config = dict(
    n_layer=26,
    d_model=320,
    n_head=5,
    n_kv_head=1,
    head_dim=64,
    d_mlp=832,
    vocab_size=11067,
    activation='glu',
    norm='rmsnorm',
    norm_place='pre',
    norm_eps=1e-05,
    positions='rope',
    rope_base=4170.0,
    rope_fraction=0.5,
    qk_norm=False,
    attn_scale=0.125,
    bias='none',
    tie_embeddings=False,
    parallel_block=False,
    extras=['shifted keys', 'a norm on each head', 'value embeddings', 'hashed n-gram embeddings', 'skips across layers', 'LayerScale'],
    init='normal',
    init_std_qkv=0.0271,
    init_std_o=0.00376,
    init_std_up=0.0271,
    init_std_down=0.00233,
    optimizer='adamw',
    lr=0.000997,
    beta1=0.95,
    beta2=0.99,
    weight_decay=0.36,
    lr_head=0.00413,
    grad_clip=1.0,
    warmup_steps=485,
    schedule='cos',
    final_lr_fraction=0.1,
    batch_tokens=[65536, 131072],
    seq_len=768,
    doc_mask=True,
    train_tokens=734600000,
    steps=7842,
    dataset='wikipedia_en',
)
Each number is 200 + 40 x the weight over its row's rms, rounded and kept within 0 to 999. Layers, rows and columns count from 0. The size before them is the row's rms in percent of the matrix's.

# layer 18 MLP down (transposed), 832x320, rms 0.0323, rows 337-366, columns 80-159
106,217,191,199,198,166,185,200,202,204,221,191,223,203,211,183,235,234,241,168,210,174,241,196,125,210,139,188,240,199,226,202,171,225,151,136,246,174,209,227,158,238,166,156,257,241,266,155,227,213,177,168,185,251,241,200,253,199,204,165,217,217,272,142,192,240,248,210,243,88,185,194,215,181,124,183,198,120,230,277,230
103,229,211,235,136,217,185,166,154,202,193,171,163,258,146,162,204,207,180,190,186,175,135,142,228,201,146,170,144,166,221,214,187,213,229,169,187,145,224,200,222,222,221,260,190,171,171,216,181,199,175,158,194,189,266,146,195,249,209,177,186,210,196,188,243,230,206,126,220,198,127,200,204,221,178,225,223,244,238,195,158
095,212,224,232,199,200,168,258,160,160,151,233,155,199,219,181,206,139,191,170,219,227,116,177,172,259,189,230,217,176,233,186,175,172,175,185,209,164,231,155,185,253,189,143,179,166,135,202,171,262,172,240,239,225,221,256,176,180,118,131,173,215,138,181,179,227,212,167,206,163,184,186,247,199,290,200,187,242,235,257,174
100,166,156,183,200,218,195,168,135,234,262,191,220,193,183,252,209,135,205,174,149,134,165,163,154,223,203,217,189,206,237,150,179,209,191,199,293,196,211,177,138,183,185,212,237,168,196,213,190,169,256,245,178,238,211,214,185,247,208,230,215,178,214,188,259,255,148,197,276,157,221,211,144,195,310,165,203,204,163,137,201
105,235,247,172,197,199,159,263,247,216,167,229,228,173,181,186,218,221,147,242,193,182,141,164,228,175,191,149,154,305,282,183,149,236,187,202,186,241,146,188,244,218,236,184,198,168,198,200,211,156,170,221,267,226,158,157,167,244,252,167,224,153,140,219,192,140,244,225,221,174,157,144,215,174,213,168,138,201,149,175,195
109,264,142,256,204,244,137,222,205,206,204,146,190,226,262,186,216,222,193,155,239,243,255,163,256,215,147,235,220,148,199,81,154,208,227,237,237,176,208,240,176,136,167,167,215,265,180,184,149,189,147,199,160,238,144,192,201,206,197,145,192,134,207,210,140,145,236,192,235,169,239,253,256,248,213,168,205,179,164,175,249
090,199,166,227,162,187,151,256,239,211,83,189,164,209,218,149,210,209,230,172,171,166,236,265,170,158,167,292,188,110,201,199,269,155,183,176,194,248,164,177,229,228,153,170,162,200,155,195,225,182,223,168,184,223,264,176,273,186,183,210,182,187,241,200,120,165,189,211,220,179,202,291,161,280,170,256,124,217,218,134,240
093,229,196,195,189,139,202,224,210,248,255,197,193,155,232,139,195,215,119,138,170,150,289,274,212,245,227,115,213,227,162,194,169,139,172,271,179,232,156,274,212,163,239,219,273,246,230,207,256,214,269,142,184,171,147,245,204,195,204,162,207,184,164,177,211,215,177,244,174,191,184,164,177,210,192,264,224,160,171,151,245
098,310,211,193,189,233,217,168,202,136,263,202,240,195,182,259,207,214,270,231,167,244,207,195,118,143,213,236,192,192,195,190,161,159,171,209,212,150,189,189,269,155,197,181,226,150,195,209,143,167,203,229,182,201,188,171,146,218,167,194,192,202,247,159,181,137,187,208,276,226,180,217,169,158,241,218,185,138,236,174,231
106,114,218,235,152,181,196,235,174,139,201,191,182,198,209,168,175,226,209,206,235,185,174,131,161,113,305,206,179,204,160,245,209,201,206,225,204,157,231,224,177,212,228,192,215,89,223,243,220,178,142,257,328,237,159,178,172,239,192,257,163,195,210,288,164,204,171,283,186,254,182,212,222,161,211,256,185,207,225,91,164
101,159,190,215,240,240,232,197,217,187,210,239,167,173,168,236,200,172,290,126,192,279,160,231,263,241,238,190,174,283,203,233,196,204,154,251,164,172,167,185,228,214,206,168,218,177,245,152,211,144,235,190,264,291,177,221,204,192,289,186,134,284,236,183,231,218,214,208,197,210,171,177,198,267,109,258,229,219,192,160,201
101,245,235,222,155,153,208,237,112,245,262,185,282,193,208,206,228,208,230,98,197,289,231,221,154,233,231,199,209,200,191,119,207,165,223,251,280,254,192,260,130,292,180,178,145,205,191,256,179,160,223,217,250,166,221,232,166,136,197,228,138,188,185,169,209,229,239,184,196,167,166,180,182,196,200,211,200,215,177,169,175
090,210,234,159,143,250,171,174,228,159,211,183,172,232,153,223,229,275,190,116,185,198,253,214,256,150,249,211,230,164,122,234,190,231,161,139,193,259,208,157,170,201,172,273,166,146,167,200,132,167,212,252,252,256,218,201,291,134,196,205,225,271,141,199,169,216,155,213,207,155,208,169,247,155,183,240,229,231,226,167,143
094,158,227,209,169,242,188,265,158,232,150,182,182,153,169,260,170,225,184,226,197,131,216,199,204,236,165,182,128,170,276,168,259,207,209,188,187,182,225,205,282,264,213,162,285,220,184,213,142,129,287,191,225,242,185,233,265,211,221,191,226,191,207,200,202,101,180,221,255,227,226,177,165,126,224,277,194,162,265,196,135
103,282,167,198,206,140,159,203,292,139,245,205,191,168,250,242,206,161,201,148,184,136,196,227,208,236,208,167,208,178,156,199,279,172,228,135,258,146,213,179,182,175,228,180,187,138,245,157,253,174,130,176,165,260,231,155,193,197,181,242,160,197,170,183,180,162,208,158,218,209,264,197,149,289,183,147,199,233,197,227,225
100,184,236,230,163,163,187,171,225,192,199,165,196,257,287,180,286,214,223,161,221,187,192,168,186,252,232,215,197,247,229,201,265,261,240,162,258,266,154,194,178,172,205,172,178,196,208,140,184,210,206,160,228,158,230,170,178,225,206,179,197,222,235,175,190,168,306,242,210,191,206,195,182,156,205,252,199,131,178,242,120
112,160,231,139,236,260,183,213,192,248,298,181,187,190,225,177,175,151,195,225,190,177,275,157,239,91,143,160,217,203,184,254,182,203,185,176,199,196,205,244,185,272,222,143,199,219,160,217,215,201,204,151,130,137,154,178,210,223,155,215,212,198,248,162,163,205,202,219,185,227,178,230,212,251,219,179,193,190,228,178,253
091,145,203,156,205,185,198,256,268,228,194,249,227,154,263,244,155,193,148,210,206,142,203,118,183,193,145,142,146,176,179,314,189,243,195,302,210,229,185,185,204,186,225,259,194,204,167,222,169,183,167,191,201,173,201,216,195,161,229,171,107,262,167,219,188,149,230,243,186,181,227,157,192,239,250,200,170,236,135,213,147
099,181,253,221,157,199,227,116,226,203,212,177,226,124,89,184,232,211,183,181,166,219,167,144,223,234,120,171,171,220,148,242,250,121,248,269,196,303,197,269,242,162,97,184,206,189,242,146,208,162,195,170,195,240,209,156,200,175,267,173,194,113,196,233,163,247,209,162,190,221,192,188,195,241,191,204,206,182,117,184,164
097,134,130,175,272,159,132,161,122,243,152,207,186,193,204,154,254,267,244,193,228,197,253,128,185,261,244,182,133,190,197,187,228,215,208,123,162,267,238,144,154,143,270,196,177,138,124,146,198,232,252,114,222,191,207,174,260,203,265,164,198,233,195,183,247,219,169,184,215,260,177,139,227,117,241,195,236,173,133,152,157
115,181,259,193,207,173,220,160,184,197,226,195,152,192,129,196,220,179,212,164,294,194,204,211,232,193,174,197,158,199,168,174,187,187,165,244,142,168,216,256,200,283,220,227,223,224,185,206,242,223,157,163,182,162,278,192,271,253,114,209,215,146,128,111,104,167,115,224,251,218,207,211,203,199,175,213,169,196,162,144,223
089,151,276,204,97,181,189,235,262,216,214,175,219,219,272,182,228,243,157,219,198,259,215,178,177,176,241,208,211,177,219,193,233,262,220,235,271,237,201,95,192,223,234,179,228,276,218,154,207,221,217,216,149,243,196,217,182,280,210,192,171,178,224,200,205,225,133,194,167,201,215,143,177,216,92,222,177,175,179,168,176
098,280,166,195,273,171,144,230,153,141,199,203,172,171,156,203,144,188,195,162,289,211,229,226,169,135,168,183,235,236,179,219,179,159,128,222,202,194,167,194,214,193,194,201,182,178,237,240,199,129,139,253,236,251,267,163,155,175,250,209,172,243,154,169,158,249,191,136,241,175,198,191,206,174,233,209,245,187,205,208,210
105,329,225,142,212,254,209,150,176,226,151,212,303,125,217,203,230,254,154,187,234,289,300,212,199,187,247,242,163,223,223,128,178,236,192,221,129,218,222,137,320,203,189,255,157,209,262,144,169,196,271,185,224,183,270,233,216,221,136,254,222,199,201,198,237,245,213,170,170,232,150,206,177,180,176,169,162,221,219,284,179
101,174,217,193,205,214,186,301,165,256,254,154,252,235,211,230,178,193,186,159,227,167,169,210,254,220,288,182,201,255,165,160,164,198,275,238,166,203,247,173,184,202,222,228,175,152,221,199,204,148,199,164,237,265,215,248,108,237,209,164,255,209,240,162,226,195,248,193,175,172,234,302,218,200,240,219,183,142,199,277,179
096,234,179,119,255,212,235,236,196,199,233,149,205,187,179,252,229,162,289,150,156,163,205,159,221,227,196,183,226,238,179,232,215,216,204,234,223,173,226,231,131,202,173,281,161,67,198,198,195,173,194,166,240,190,171,257,199,201,189,190,172,178,151,169,276,190,190,184,195,204,241,159,164,220,202,166,144,220,140,199,173
104,174,180,204,242,253,199,217,174,222,138,189,87,173,169,197,204,168,223,185,291,272,136,184,207,176,159,208,156,155,182,151,171,234,214,130,157,170,182,111,234,259,214,134,211,248,212,200,141,177,233,103,237,194,230,147,201,204,199,202,141,203,144,220,179,169,187,194,242,240,174,216,217,155,257,172,288,194,269,199,161
105,247,155,211,240,207,162,170,191,198,158,139,167,183,190,198,214,253,155,206,120,229,212,191,195,163,193,245,216,216,188,127,215,203,210,165,239,163,201,124,255,169,219,161,185,224,136,196,201,193,149,183,187,154,219,219,231,187,164,250,252,205,239,157,250,198,147,230,216,192,289,192,176,218,235,227,243,203,178,123,295
089,194,226,135,156,269,168,126,175,173,205,182,186,256,237,218,174,180,224,186,280,165,233,276,274,114,281,150,157,184,126,195,196,279,178,207,258,164,216,175,209,238,141,184,204,198,273,234,166,165,225,228,243,280,268,182,220,182,201,156,163,243,182,207,202,151,205,205,143,185,244,158,177,195,137,209,180,158,217,141,212
098,178,205,194,164,153,231,190,164,211,211,148,201,193,153,168,239,180,252,258,196,208,203,328,232,225,217,192,188,213,173,192,135,208,188,179,211,173,184,234,173,284,274,205,213,171,214,163,208,237,265,233,224,182,238,239,206,140,324,196,190,253,146,187,216,247,229,219,226,206,190,234,123,220,218,238,162,150,151,156,158
# layer 18 MLP gate, 832x320, rms 0.0398, rows 338-366, columns 80-159
107,250,162,230,160,239,170,285,206,226,263,242,204,206,166,156,235,214,296,161,298,148,198,214,221,162,232,219,189,238,130,121,200,192,174,182,171,274,201,129,225,225,178,193,164,235,212,205,209,213,259,249,181,156,276,185,134,197,198,225,216,123,215,245,136,157,233,167,212,182,262,186,242,173,187,216,250,173,233,131,303
104,208,189,205,184,169,220,169,199,142,126,177,280,244,159,163,199,247,217,216,224,182,252,244,219,168,178,147,158,178,196,169,189,173,176,246,221,213,197,226,188,194,108,204,215,273,171,175,256,146,214,227,193,259,214,170,206,151,183,216,241,179,160,290,205,179,235,235,218,225,193,264,90,275,150,223,128,224,194,135,253
100,208,227,144,185,217,251,181,221,152,188,215,267,215,271,205,169,211,258,159,246,198,230,193,138,140,172,179,244,249,229,148,205,164,247,182,189,134,240,183,223,195,189,110,178,204,185,179,159,249,196,206,148,243,231,177,192,293,126,211,170,130,238,222,180,214,235,216,154,222,221,166,213,222,70,209,141,145,273,243,271
102,219,229,201,191,213,157,171,228,176,190,169,261,256,209,192,248,252,211,156,240,234,212,179,183,187,171,196,167,181,188,158,214,215,111,242,204,175,136,189,211,215,157,169,202,156,241,115,231,184,215,252,219,217,234,200,213,209,164,175,201,239,180,225,186,265,236,130,250,268,186,166,137,260,151,190,288,116,200,126,244
101,195,223,143,181,227,200,242,240,167,170,140,173,223,247,159,184,212,213,163,216,247,248,202,150,155,185,245,178,154,160,199,218,180,199,137,194,215,215,147,157,272,175,215,241,231,223,155,170,250,267,209,185,181,239,144,218,182,227,182,206,241,184,232,224,196,199,139,215,193,150,218,131,203,98,174,175,269,216,155,219
091,218,176,127,147,283,156,245,207,196,273,250,163,233,186,196,269,243,229,143,230,232,230,222,164,150,200,246,236,184,199,167,210,229,184,172,234,233,186,202,151,247,144,162,154,166,117,196,172,201,214,224,271,168,238,181,153,187,164,169,227,211,218,190,244,249,238,147,235,227,216,187,187,227,215,169,179,169,237,180,288
095,236,133,216,143,201,172,201,244,233,245,230,236,224,215,240,169,228,228,171,219,216,248,138,114,167,187,223,200,124,205,191,246,194,219,154,184,235,145,192,198,187,171,170,246,257,152,268,164,194,155,289,218,153,198,205,182,160,142,146,245,189,140,192,162,198,217,160,251,170,186,193,236,260,181,84,241,219,258,199,177
103,188,249,179,207,183,229,263,274,239,227,187,238,223,189,194,161,136,147,168,334,241,219,192,233,216,128,148,220,174,155,191,210,168,237,213,233,255,262,194,188,225,185,147,190,239,182,211,214,93,234,233,156,286,297,95,162,218,161,176,251,169,199,188,158,261,254,158,240,218,242,175,229,225,193,189,198,229,218,187,264
103,201,176,146,188,251,169,188,215,273,163,219,231,221,208,260,228,147,223,143,183,212,245,194,174,99,136,115,221,193,166,84,253,243,131,100,229,205,218,257,125,172,178,175,193,240,193,193,174,224,170,202,182,240,263,152,202,166,188,159,277,196,162,173,247,235,187,157,201,201,223,166,200,198,139,180,150,166,290,185,290
104,264,241,146,178,173,220,273,212,199,240,261,194,198,214,256,313,211,161,153,252,192,139,181,140,189,161,205,248,203,195,243,224,221,264,264,271,217,157,247,146,151,185,234,242,209,169,187,226,247,207,259,125,179,245,131,214,177,127,164,170,171,142,246,227,240,203,148,239,183,214,173,179,224,194,198,99,249,230,143,246
098,166,233,192,181,215,220,180,262,212,243,224,201,219,196,239,227,194,234,137,196,189,240,155,175,192,218,171,177,197,187,203,293,223,235,142,209,204,227,197,178,236,147,206,128,283,199,162,203,158,175,269,182,187,198,149,194,164,144,210,200,212,195,200,190,224,292,154,195,229,267,202,194,177,161,134,169,270,224,210,251
099,225,194,221,194,214,247,161,240,203,255,192,201,215,216,226,165,187,297,177,238,211,252,189,161,182,170,238,194,204,168,189,233,242,136,203,255,225,144,205,133,207,191,245,204,171,135,210,159,233,134,257,196,187,217,169,140,202,222,157,201,213,221,190,218,253,193,190,262,206,193,187,108,223,215,172,193,272,164,238,209
099,282,225,211,154,194,180,121,209,165,205,287,107,226,126,187,252,145,211,202,211,222,163,233,84,119,158,256,213,198,160,169,211,198,203,176,217,170,200,190,190,219,179,138,238,184,215,243,131,223,183,224,202,230,237,166,205,234,178,109,261,200,187,254,216,282,175,142,270,200,182,247,170,230,195,232,236,214,146,231,189
093,272,186,181,141,202,206,189,239,243,202,203,132,155,225,220,231,209,142,156,247,234,200,234,156,213,184,271,190,203,156,159,213,180,163,107,241,225,167,167,147,218,133,153,241,170,196,218,153,238,192,219,237,196,265,190,162,221,204,159,215,260,212,296,154,224,223,208,271,170,223,168,201,269,147,121,233,230,160,140,219
102,236,232,204,195,177,230,185,186,170,170,201,144,121,183,204,250,178,214,136,273,186,181,250,198,196,204,183,211,176,155,210,232,139,201,247,199,256,165,186,152,175,159,191,186,210,275,236,185,140,225,250,225,187,212,173,224,257,218,214,169,242,130,204,153,147,211,172,234,230,244,148,199,178,157,211,233,234,210,207,192
101,172,221,137,153,222,230,224,196,229,265,268,215,203,146,209,214,211,212,192,234,167,242,201,170,170,188,252,218,132,188,168,236,169,178,166,181,196,169,158,134,194,195,173,231,177,197,137,151,203,212,243,167,180,282,235,184,182,202,174,236,247,221,200,157,211,184,106,288,255,210,142,192,199,174,204,207,234,126,176,260
100,311,228,108,207,196,193,193,186,258,184,246,218,248,233,254,237,160,147,195,185,176,169,163,60,126,220,233,258,170,100,167,191,249,241,156,230,201,166,189,205,206,218,163,158,235,159,246,181,241,236,229,148,282,244,215,177,178,206,256,226,220,108,296,155,262,183,164,240,206,161,163,165,174,185,239,239,132,182,230,180
101,203,263,196,173,199,137,198,195,247,184,180,180,151,175,173,177,302,186,174,181,281,190,185,214,261,210,145,266,295,197,191,240,148,178,210,200,239,248,290,206,199,177,217,182,214,171,207,235,147,234,288,195,258,226,140,208,217,228,218,263,130,205,240,226,206,196,195,215,230,226,192,194,164,142,154,193,267,174,172,194
097,250,191,247,135,154,176,182,271,185,184,214,246,226,134,134,242,205,204,144,213,168,234,266,212,143,227,222,200,153,207,197,195,186,187,191,233,156,200,189,123,134,105,170,160,176,214,213,169,191,203,238,178,223,216,146,179,227,202,211,234,187,180,178,216,182,264,131,292,245,197,207,198,197,191,198,176,185,208,245,234
129,221,81,203,218,264,200,197,169,152,210,208,281,233,215,215,212,220,256,139,218,174,275,241,243,179,222,229,198,152,150,205,217,251,211,196,251,247,173,177,158,243,216,181,175,204,160,221,157,137,153,249,241,224,183,212,213,161,196,217,181,232,240,280,229,289,162,185,193,80,322,161,118,192,131,165,160,243,248,181,237
087,245,202,226,209,194,167,206,168,179,194,157,184,231,164,154,214,196,173,178,243,228,150,289,214,142,195,224,194,163,227,148,250,230,169,177,130,235,159,207,221,101,223,162,187,190,241,217,182,211,295,194,218,204,199,161,193,198,178,209,217,207,193,175,168,177,226,167,180,251,223,193,171,196,223,192,172,185,151,269,226
096,322,234,174,202,141,113,227,232,250,286,228,164,204,95,202,202,154,171,172,198,250,237,218,190,135,191,178,146,161,160,159,183,173,138,118,193,243,235,163,181,197,188,159,179,262,181,225,105,225,218,264,245,138,241,210,194,204,178,212,195,164,181,177,193,191,245,67,238,245,255,216,213,156,230,164,307,188,211,180,197
101,173,185,170,196,258,129,171,324,252,253,170,230,247,186,184,196,175,156,172,163,211,187,318,140,179,243,221,181,158,159,163,180,211,190,183,270,243,129,212,154,182,205,153,219,241,269,245,207,103,97,259,176,206,193,162,149,212,137,278,134,181,247,274,176,197,140,165,237,172,178,205,204,234,180,212,209,218,202,180,166
104,226,253,168,179,222,118,192,247,220,203,217,185,263,205,212,288,99,200,157,236,209,202,251,162,117,207,239,195,187,200,199,317,228,205,184,277,246,202,167,134,211,173,171,201,130,208,179,194,150,197,218,255,160,229,166,223,262,154,159,198,229,225,260,129,235,168,108,252,201,195,227,145,198,177,172,176,201,181,236,228
099,185,256,205,156,268,181,188,168,163,170,282,202,230,123,216,176,196,105,181,233,180,197,227,177,187,200,196,202,187,179,179,166,184,190,137,239,248,222,199,191,227,130,157,171,217,142,196,212,189,237,250,184,134,235,159,140,240,196,246,227,219,197,225,200,231,176,199,187,188,223,210,176,214,121,243,221,260,225,183,198
099,269,191,150,126,136,219,145,282,261,168,232,201,158,154,245,264,275,297,176,276,223,126,147,181,196,175,174,250,163,146,185,197,190,170,131,225,230,188,186,130,195,201,170,238,290,185,215,164,200,209,188,194,211,253,177,199,258,141,182,212,181,144,202,153,252,141,168,224,218,161,217,172,202,205,219,195,246,158,255,227
099,227,281,181,188,157,156,182,173,230,168,234,223,196,240,246,229,198,187,198,280,145,161,234,152,204,200,168,193,128,175,222,188,224,236,173,264,188,247,224,240,130,215,188,175,237,259,122,199,157,237,175,238,230,210,189,245,231,172,226,197,248,223,204,228,241,151,142,281,192,138,148,214,182,159,223,192,202,254,217,283
083,196,187,218,231,209,191,213,221,224,146,217,165,198,231,163,205,172,203,134,218,259,180,155,185,133,209,196,210,213,127,226,254,222,201,127,224,284,193,191,151,162,100,208,151,221,164,172,195,169,136,195,173,241,234,151,170,229,156,230,205,205,207,230,243,161,192,118,275,127,105,193,180,218,162,179,255,202,199,179,301
098,230,191,190,192,234,184,208,199,245,186,231,193,167,235,254,179,159,210,140,181,181,202,241,239,84,268,218,141,217,206,207,231,260,161,189,219,233,228,206,183,261,257,197,105,207,216,213,218,150,205,256,208,184,256,158,211,186,165,224,262,216,227,194,188,249,237,198,214,167,264,207,196,158,109,174,217,208,181,205,246
# layer 18 MLP up, 832x320, rms 0.0336, rows 338-366, columns 80-159
106,143,223,210,167,303,256,227,182,190,145,267,189,168,161,143,184,114,164,204,279,170,176,163,204,224,198,147,185,194,203,251,202,221,149,204,143,143,181,163,223,245,224,224,133,245,171,197,178,136,281,217,192,232,242,237,123,159,273,214,150,167,164,226,193,201,207,215,169,227,219,290,215,241,152,139,133,166,128,178,292
089,125,180,94,170,202,181,145,261,220,178,220,200,234,221,226,173,228,249,205,292,218,198,204,233,198,266,205,290,241,229,224,165,199,173,211,202,230,172,219,205,167,207,234,138,252,253,192,245,111,292,220,241,142,187,159,192,214,234,252,237,197,247,226,200,140,212,212,197,208,203,234,131,123,208,233,163,182,146,203,218
097,168,185,238,175,220,281,177,191,287,199,240,171,208,185,268,177,159,204,223,156,166,170,142,229,224,197,220,184,203,173,173,231,231,183,257,281,261,208,188,176,190,150,201,212,189,185,174,244,150,250,287,191,151,199,212,185,150,205,241,295,204,239,189,219,157,224,223,231,182,160,305,189,148,272,165,193,202,164,157,233
108,228,200,140,231,215,201,269,248,192,244,242,159,142,239,234,198,154,175,205,170,167,205,225,183,215,206,249,147,259,146,232,237,232,233,171,163,215,208,180,225,212,219,212,198,286,202,262,208,162,187,190,187,175,157,168,202,196,278,259,228,185,115,186,205,200,128,229,212,110,198,206,192,99,220,114,139,265,136,255,115
110,218,152,187,216,217,225,101,230,184,215,272,259,201,183,235,186,151,174,212,196,154,166,245,203,203,202,196,184,208,184,157,198,224,269,235,142,271,206,254,237,175,198,190,167,199,187,214,246,74,141,235,192,231,194,216,180,236,214,223,195,214,203,227,121,224,217,242,220,214,275,257,245,220,243,288,256,183,126,200,199
095,217,223,233,207,132,229,152,223,239,120,160,184,201,170,232,157,194,179,176,218,186,197,215,226,183,208,196,113,221,104,197,232,211,190,170,227,213,174,169,201,163,157,174,236,254,259,179,159,182,184,251,129,233,245,173,241,237,204,258,189,201,167,249,149,146,173,220,237,110,191,197,182,139,130,199,232,301,142,170,160
093,278,237,195,227,153,191,200,218,192,233,201,254,270,169,216,226,256,194,207,171,232,200,235,243,180,280,165,176,167,245,218,292,253,189,211,241,243,189,211,224,208,185,198,184,144,174,250,170,168,204,209,253,218,196,229,188,180,152,194,219,256,238,215,106,221,218,167,176,148,147,162,197,203,187,128,217,211,263,214,212
097,222,179,224,227,214,289,188,209,165,297,260,157,123,279,168,134,218,230,197,138,223,195,234,197,145,242,169,245,159,169,205,265,198,149,224,169,157,212,186,186,198,156,188,270,175,238,182,200,196,157,177,197,134,131,214,204,197,215,180,171,210,262,144,225,98,242,271,216,199,182,187,178,175,195,175,263,127,188,187,204
105,214,187,235,188,233,195,230,171,180,267,165,218,134,206,125,203,183,189,212,277,114,196,186,192,185,270,191,220,208,172,226,138,178,129,204,194,155,191,253,174,184,168,229,216,213,229,209,259,161,161,158,276,236,166,229,184,197,144,244,190,194,188,272,174,235,126,279,203,269,168,207,207,187,171,223,173,243,216,176,186
103,236,147,169,188,190,190,249,204,192,239,214,222,176,236,223,138,241,203,197,219,191,208,175,241,254,128,109,263,206,190,245,122,156,127,169,185,155,198,229,247,99,182,216,180,209,208,133,222,252,165,172,163,242,216,196,208,231,242,205,194,195,278,191,102,247,150,231,215,183,136,244,222,163,196,217,111,112,204,226,215
100,188,202,201,239,244,211,253,216,244,217,152,229,191,217,190,126,169,218,152,190,167,161,130,195,254,214,193,208,205,162,184,148,165,266,209,269,228,201,266,194,145,184,251,184,207,239,239,166,216,127,175,78,183,237,194,136,105,191,253,174,255,201,168,232,149,243,215,179,157,174,165,177,221,167,228,181,187,186,222,221
085,221,157,285,217,184,207,173,156,233,200,196,260,221,173,240,181,188,181,188,118,179,153,271,227,159,221,255,179,177,209,215,175,130,203,229,170,192,212,157,200,185,277,238,182,154,217,223,156,234,205,239,298,197,180,253,223,119,190,193,168,194,299,189,237,177,186,173,213,196,225,277,167,142,130,145,189,124,171,202,165
097,148,191,210,222,163,247,239,278,201,161,173,283,192,236,195,171,201,236,204,230,254,224,224,187,205,199,180,204,233,201,135,256,211,182,277,183,237,78,177,243,111,207,207,180,145,233,206,167,264,187,134,267,239,211,212,276,193,209,279,198,242,156,200,237,166,232,176,228,206,144,269,211,229,178,129,238,245,155,207,196
097,145,174,174,226,195,178,203,154,172,209,262,246,276,175,218,237,182,297,196,234,177,240,146,255,184,248,189,160,191,197,236,241,250,191,244,214,179,253,203,233,205,239,221,147,233,193,193,205,147,250,247,135,243,202,147,232,229,193,235,272,174,199,155,243,206,179,157,195,236,232,265,162,111,214,259,171,190,199,203,261
101,250,276,242,184,160,167,193,194,217,134,158,204,200,175,201,212,143,122,201,280,252,150,189,161,178,261,168,212,188,208,227,145,173,170,193,203,168,164,211,130,215,165,234,221,261,206,243,122,230,160,239,207,164,219,154,140,212,192,189,128,180,241,198,223,204,254,150,211,242,242,215,277,207,191,175,135,212,246,115,178
110,141,170,138,143,196,263,209,206,214,250,177,222,212,180,142,214,219,210,190,265,173,223,178,195,239,296,273,194,198,180,151,141,232,176,231,144,194,145,186,156,199,211,189,213,228,185,165,159,243,199,142,168,138,227,245,180,175,187,269,186,200,221,294,172,191,159,190,256,239,176,148,188,111,181,166,207,238,202,187,227
089,220,178,273,186,232,209,155,185,226,164,179,252,241,207,184,288,219,194,189,177,222,181,203,229,170,203,215,250,217,190,105,215,158,222,112,239,163,122,202,296,206,225,168,180,217,289,152,217,173,230,196,192,232,213,161,200,183,188,188,268,105,255,171,152,233,132,221,177,164,111,213,201,229,188,223,259,151,314,176,208
094,174,239,225,200,190,200,235,204,225,208,250,136,194,218,234,184,275,218,190,278,208,187,237,136,275,201,233,246,224,198,284,241,165,174,265,231,173,147,238,149,228,171,163,221,190,155,159,218,294,215,224,271,256,241,214,198,214,252,263,178,261,170,198,316,272,239,210,143,219,184,179,230,113,208,148,160,208,181,250,192
099,249,158,189,150,168,197,227,246,236,224,222,196,160,126,238,196,198,97,198,245,86,193,251,161,184,207,128,180,192,215,214,185,136,203,158,195,162,194,247,166,114,208,271,192,180,247,163,148,149,180,214,173,195,173,205,187,124,218,228,129,189,193,148,236,211,193,209,210,180,233,198,190,213,203,226,219,203,231,276,156
127,205,215,195,188,144,147,335,208,183,152,138,161,241,188,142,189,199,192,195,161,262,151,188,150,241,206,228,246,210,184,180,230,195,233,217,182,183,163,145,192,112,204,192,187,246,242,170,159,286,259,153,159,238,196,217,166,263,243,137,192,227,195,185,278,247,296,223,178,247,123,208,251,278,280,222,189,209,174,246,219
087,338,201,178,219,179,231,193,240,172,250,246,120,163,119,187,173,118,188,163,193,139,167,275,227,225,179,256,199,270,149,211,196,191,233,225,179,165,246,240,180,220,176,206,159,250,248,262,169,244,192,166,248,236,206,258,188,196,203,157,230,211,200,191,102,233,237,262,168,226,248,228,248,149,228,204,226,216,181,230,213
093,230,151,206,133,223,248,197,286,188,205,142,267,250,203,181,191,254,300,210,156,232,151,216,210,238,290,180,189,265,189,196,201,221,209,166,234,227,161,218,191,205,163,133,245,102,188,137,237,187,139,222,254,145,185,202,226,169,222,155,208,222,225,176,257,247,221,265,261,198,195,208,186,237,165,207,225,120,198,250,199
103,199,175,231,208,122,194,222,220,196,163,177,159,156,204,220,214,273,182,205,186,54,238,251,153,207,177,206,199,136,196,202,225,205,214,241,209,118,196,191,160,229,213,198,186,223,165,229,213,204,184,194,250,225,189,171,316,237,210,135,154,160,167,214,261,240,249,187,257,119,265,264,181,242,172,228,232,199,191,237,205
098,274,243,179,231,196,196,213,263,259,218,199,278,189,195,189,280,187,285,149,152,244,261,214,145,208,215,179,178,223,216,156,251,197,227,183,198,284,225,251,161,188,214,219,168,225,212,180,134,196,180,122,178,153,245,212,222,267,204,224,230,214,139,288,86,159,191,211,225,150,232,191,175,187,191,229,240,186,142,255,154
094,177,205,227,252,217,127,185,223,152,210,149,219,168,210,202,202,225,178,168,230,140,170,153,191,173,176,186,103,216,167,193,207,232,233,174,190,194,145,239,250,222,235,192,199,256,235,154,238,164,225,189,244,209,187,158,215,154,175,206,175,242,282,220,123,257,180,170,202,243,152,157,199,162,194,256,245,190,200,225,222
103,229,222,239,138,185,161,281,212,266,165,139,194,185,266,200,363,224,278,194,246,233,124,203,206,254,220,200,194,189,169,224,257,199,217,208,213,238,210,238,151,108,226,158,187,265,205,187,237,247,271,205,190,219,210,226,243,171,170,184,220,172,216,213,204,228,176,153,179,227,159,238,188,216,187,146,191,212,175,265,208
104,189,151,218,237,162,227,124,149,142,170,97,264,220,185,223,186,169,221,200,157,84,116,267,150,213,194,146,143,217,216,161,163,199,183,228,221,208,168,183,125,263,194,162,275,114,152,213,240,174,127,189,224,291,184,204,262,146,202,176,152,219,217,170,244,213,172,237,141,151,168,208,242,227,224,214,241,213,189,240,195
086,222,233,126,109,177,184,180,217,206,273,200,198,240,191,234,204,222,211,191,211,158,252,241,217,225,207,260,155,218,212,146,182,176,139,216,249,167,216,196,214,238,217,130,220,214,204,189,160,254,255,248,223,166,207,211,249,203,209,213,247,231,208,182,154,263,238,264,144,239,304,165,173,177,189,198,162,247,183,191,142
096,277,255,203,175,277,191,242,240,183,185,146,77,197,187,210,171,250,180,188,179,133,193,175,194,189,163,225,235,149,196,225,189,148,246,232,156,247,235,201,225,144,178,238,157,224,183,194,216,146,222,193,219,190,163,162,237,151,214,293,242,82,186,208,209,143,141,183,211,201,234,138,226,245,254,225,266,181,152,234,167